{
  "n_layer": 25,
  "d_model": 64,
  "n_head": 4,
  "n_kv_head": 4,
  "head_dim": 32,
  "d_mlp": 512,
  "vocab_size": 845,
  "activation": "squared_relu",
  "norm": "layernorm",
  "norm_place": "pre",
  "norm_eps": 1e-05,
  "positions": "rope",
  "rope_base": 10000.0,
  "rope_fraction": 0.5,
  "qk_norm": false,
  "attn_scale": 0.177,
  "bias": "qkv",
  "tie_embeddings": true,
  "parallel_block": false,
  "init": "uniform",
  "init_std_qkv": 0.0766,
  "init_std_o": 0.00766,
  "init_std_up": 0.0766,
  "init_std_down": 0.00383,
  "init_out_by_depth": true,
  "optimizer": "muon",
  "lr": 0.00572,
  "beta1": 0.9,
  "weight_decay": 0.0,
  "lr_head": 0.0119,
  "grad_clip": 1.0,
  "warmup_steps": 200,
  "schedule": "wsd",
  "decay_fraction": 0.672,
  "decay_shape": "linear",
  "final_lr_fraction": 0.0,
  "batch_tokens": 16384,
  "seq_len": 128,
  "doc_mask": true,
  "train_tokens": 136500000,
  "steps": 8332,
  "dataset": "wikipedia_en"
}
Each number is 500 + 25 x the weight over its row's rms, rounded and kept within 0 to 999. Layers, rows and columns count from 0. Numbers have three digits each. The size before them is the row's rms in percent of the matrix's.

# layer 6 MLP down, 64x512, rms 0.0253, rows 0-63, columns 384-447
111:498518512476499495514503490535528485523472489479466566511500530486506492515462477496475513505503476505491508512491512524504491535494531508457436512473517460516487478525461494481488537494454562
100:523473506476512501480475475509475541506486529475492484484488496481519480501513511489532477511500540499515516501503487469504517518529488537514465526490487457467520493517460502498459474482496485
099:520468506511494476468460512486516479490507519476469475495485519519530492515510525525493526501455512524455465523501502539522486490516491505467477542496491512472511542474550537504550472491532492
099:486492525518518488449478519496515522531482480502489487486535501522500452569516522462494544523501471473473474514535515453507462477487503512501489528484442519507520486526507565539560514480487522
105:505521456510496511479465493509524469502493519569514547473503493493502488509520516494513474514501472497467509506501527514512490490486504528473455516464501498512502509415532504506503493509508497
101:470512483469497542488485442469491509590532482523475436506525472523462486496493474531577522501528459492423539536473508437500537497555502508547519494495524508460499550485509506501525526512510435
100:487508477499499488505565475488474512480520551487492522489533523500541471494474525536490477490504511528551519475497497473484512477495489491490493523468512477512536523495508492500531466472508518
099:523495531491498497457542511491490484479445495484507445484511520445513486494415520493484520500530445507462491526591475568533464504517442523495505488508497520514495454468541505512493550518486519
107:542504504540494470482477468538525535462545461513491482520509529466549547495548470480510534502525494493458487490454526513499467513510538521521504469524486486472515496499517529490522553501501487
096:481472480511477507464550529524522499443498520496541502486487481478484476494493492486498472526519492524532584514516500482498468520486498526479489496526507476517475513491526534491544489455494516
097:511516477499498488552500495483487533496496472505502542492500524481506524485518461512515505505469504514452522468431468476478533451504527547507495519538485514502504474538509534491482510467502508
106:490493495496516532463474512496510479488524439545504493501513525474526518497528517502505480498462521499498534475485520480507490475493535550492465479502452484487497559480466545497466480496490508
095:504481465482486485506486529513485502507487456548457468503453529540520492488516509516536536518479463482475471471507528523515504471524497493504500481512493516465456504475526530503494480517489510
102:478496507497507476520487483535492496502510504508506479487491530418506480494478546465555538471466532504505488510522490461494459516469501485456474481505463496515516526507555506487497563461495486
095:490535479512512514512486490505513472456509508487477528490483480555487513510512472526544499506522521487506572486497519486485544470509512474489462511530494506464477537513500456511481530479491463
095:516488574517514472527503510497492516482475489519490545516494488515475504502539482483448480501536448473561464484530482514487507522491486496483532509504523515504483458518471515500496481503441459
100:499498489477492525492516497498488539556491485507530526519489484549469504521507546517546491493481485512489503444499507455477452497498530500489485465487473535504495464462501484473506457536500519
097:493485506510489507485471476489472498525447509474494513505470539474493508506516510471496545512497499534510501507544516507507474484502555514498568499484483512484509511484500523510494493577478484
113:480493526512490498463520506506495528540506528514480530494504469494470510477497477525549492516555462463515505457512526511484518520480464483530510513512494498488504466533484549523525478510518477
104:481534487487493523536501520496491478489527545486531477489513473487502507504550490507491524507479496476530534544474493485492536542523484514479501497486484494492445541491474489500540511487464525
097:473534478471515506530523477490505478507535560531516507483483513482504533498472499500489488504521516496537517507463512479516541492515519467543450521498483471551500503495467460491493490512517461
093:502506477463522504491494540500515516489495535476455508465487423430460543472520480500505473481469520514526490535515499456501525510484449473521519481509512531527519504506480499521466492482533512
094:506493513480489489472493554516466452469537522473510460488461471455478524517495478484495510484494522448506522525495551513532457450507486501501532529481491487467549465489487442516497471553508481
097:516478531527517475541509496498565487465490520469515474485512499462489497518535517505465517483480477498517540491476485458495519523491509507479468539492516488504529485492539489490505499461487494
100:489519512511482498501528499442502503534547530498505486497560454543514477519503511517474516505506502476453522502507489515516502504511491507505546515491495484474525511516499511499480494470488494
101:503503465512494523552499479552498522511510496496466477536551489483483491494529494509495517489497536521521489478468498490477522504506467451483539502512499462541472493525464546506500477487559484
113:505518484503488527490504484493509477528512557489531464484483471490534470507488491479515476503488469508458476506474472463507493497462486502448488503508492512527507515505510514517494512511490514
094:538485543510496513424503520489518517476548534491511503505484481480538517525522499480493524490486481504537524540478501508519516525481519453482538458437519545525499557469521493507513524484513477
102:460516493496505487480535500521480497502518460511519530511522539445506503512465488457511497537499527507471478522466519471494512495495482515464477505480463464542463499517520505475508490515511507
097:514459478529491491485490487521458468539510499451518475526482542515476552486507476491512454510510502482552481495504504483476498480503529562509492478527503532490493513528498470493468509443540457
097:553488539480506522494494530553462510479478496502532505514455477481429502477483508469504508483518451502531455474566545557523513486509515484484471510496488495541527462483449509494475501489519493
103:505495518517512507549455496497541532490494505511482531529497487562515501509550501503428552500489481499500466555478499491501485500498478499540567515511535532538476496491515456480502459504495486
097:493470520500490468469514495545503499479537529517507523499462488498489487497495495493482496498498514529487499520476509569478462488495494516499506466471481487460541507531508503512530459475505463
093:509482519509517520506522507503478501447511575480493526514517503493515479503474491503483504491505518494484501506491477503511514513531513479514502523497532485475498522483456460489529504492545535
095:453498512495481485495553539460483518467480507509509480493533522561461496567482529500518518479543488487511526496471493508506471530518505528503527490501501530507443482515470505489487465483486528
103:470464514560485479459498508511479505502493499500498502500514476499466454481484541509483518500473524491467516511479528497497503483507524486468489492478465514507500466486505507482483467502535494
098:523473514554503475493489538521486520477579482514478476523478457488454480483470525529511468488515541510565538531491504511481517528471456508497595463512525461472491498483495498513487493519535455
099:505514529495479480523515505486512532520521495489499512532515503473530495473532460515501495463498520495533501460505504515499521509503521499493514512517535550518490467466491489470465493521428489
092:520467503503509539447445474503524463450503505506504483519493476474478557500540483521535462493508504488479545491484488469504497512495490489516554485505520497495477509468528484494514468474522515
098:501543511496506540484520503550476508518464528484488484507518516482507516479476513498518443517460489545518497483502482527492532538518482506550486540499516520533460469540483488494522526481470515
103:559494558514516486539485531480545490531492523511499526499529525546504497488472487501456533494493535469569480475477473468511521506487476526519507530518522498519511505517497499507475490503472495
103:490542447471512536500527473497497482526479527558485453480547498474493516510511502512505488515489506499546481507502495500505466529527517518500516471472521531538467493491487480495513463460511459
096:516498464521494511499530508450505537529499513555504495486475458537449506476518513501548557507503462507556507468525526479505519503506459509497483484489517510482496511519493472527525542507499492
103:501501417520502470509469551413504479427504515502483477494480447519513467463495510491487510483483521520508488503494460521518507513502498462524554486509440505474511519479465524525495490522537490
098:555525460458504499489509494566479499568493495492493543483484511501506492496509527477500515509523455479509502528531535513492470467505474475517473498511489485516503486497454536488532535545515481
108:521485520490502478532508500507522512526525501495512548536494581502484488494512499514485518475493507477512508489537517534501487487498532446510509498466471440480503504457482526484440544544447523
094:517470531534514525513486495474492468484535541455507532466458483509513499478489520492487522528502554482488514491476457526518512467468504462543471489521522484522494491489501531483500472509492511
102:476535474521500454435500460481509499489550499514477518501481493457437496469499513511487479517471489523540478510536479495499523533514506428527505472481512488470473484466503444512492510543508522
089:500501498501524504502478509477494503510471464510509500475495545507502549524523497522440500510543457529468485496552462480506494466509526519480454471529513481518491516526519483469447523493540523
096:455510515428498514526584498516504475497486497520497518489521448519533489467499433528472464485512564489484479502518509480501468493496516502480479489496532495452489482512460475495499474517545515
092:478495488492506510487546486548519482477475496540534471503517512521502456484502544479485505485524505530502499487510493523506540470491458495517461511510522473487526496490493485494499578525470479
112:469489503464505517473511456515535440477482497486500533514505504500543519503490503480474473498505513493468557485503471524481471450484500525455491474527466510500531489489476527483548500487482504
100:525486481537479496529449504498514476501454562519513530494523473516559486512488536477543514512463502494493511489493510505515492519485478488513498542478481506498528546496544522508492487515504496
096:474476480519505480444514474472515498534480429500478472510494571489527488536515486485537472520491472507479499527523479494494484506522443503519495502476503528500450501489530504497497552515485474
102:475557444504509512516506483544492500482532465507512481497522474549541475503484494465486492498475508513546478479509483467470531468539519485468515497496531469547507462478531471476503492483503535
098:493509493542502498506457518522484515443468528499511484530484558540499499483487464488531505501541471498495471451481526472508518505505476490514551492515541470484518510528558519487493506500488541
099:536493439477492522459500454504472524489487470477490461485457474491494522495493524481525486495482511478503476504520512549470494491493477447522528503536525528484490562497530482478527472477493520
097:436468508491514508484493487496502472496480431494484490485482536466508468514500491483513497494507519491496472461482495517512500498454484524547475473496498512537514448508434515530506525494528478
100:509530531485486478514540519517471458476444466503528511467514489542563493517520516489464493506488555532485520494516490495508494512506535500499531509508515472489532505557476487492523503537465493
101:529468498456511500469515465477472469476505455474502520498539472513499514475487489457510463508505524519454483528475500490483481529505500501487506516507512492505471505518540505501529532507513480
101:491470527506495489501458518446518526499522499497505525489469466509479517479477523497480485479478486520506500524499471522494529487489453480552515486486487487458506463479506475525482485491520503
106:527528512452500494486489475498500509506482459489525490471504464518459525469499497490538503510494502518459536507490482526506492513489536541520532526523508535477488464508441509521474542515562503
103:492512545457498551570503488524474567535528493471491437510502554511501511483431498529506446484517485504490485443515507446489496488503543490523489545507485555535486466536520500483531508520477504
108:472557450497499527560523494522468490515512478501459502526524559502481485518482486502426515510536505527493507547508497489501486518477520497450455476470504500501473498486513498479492440471499530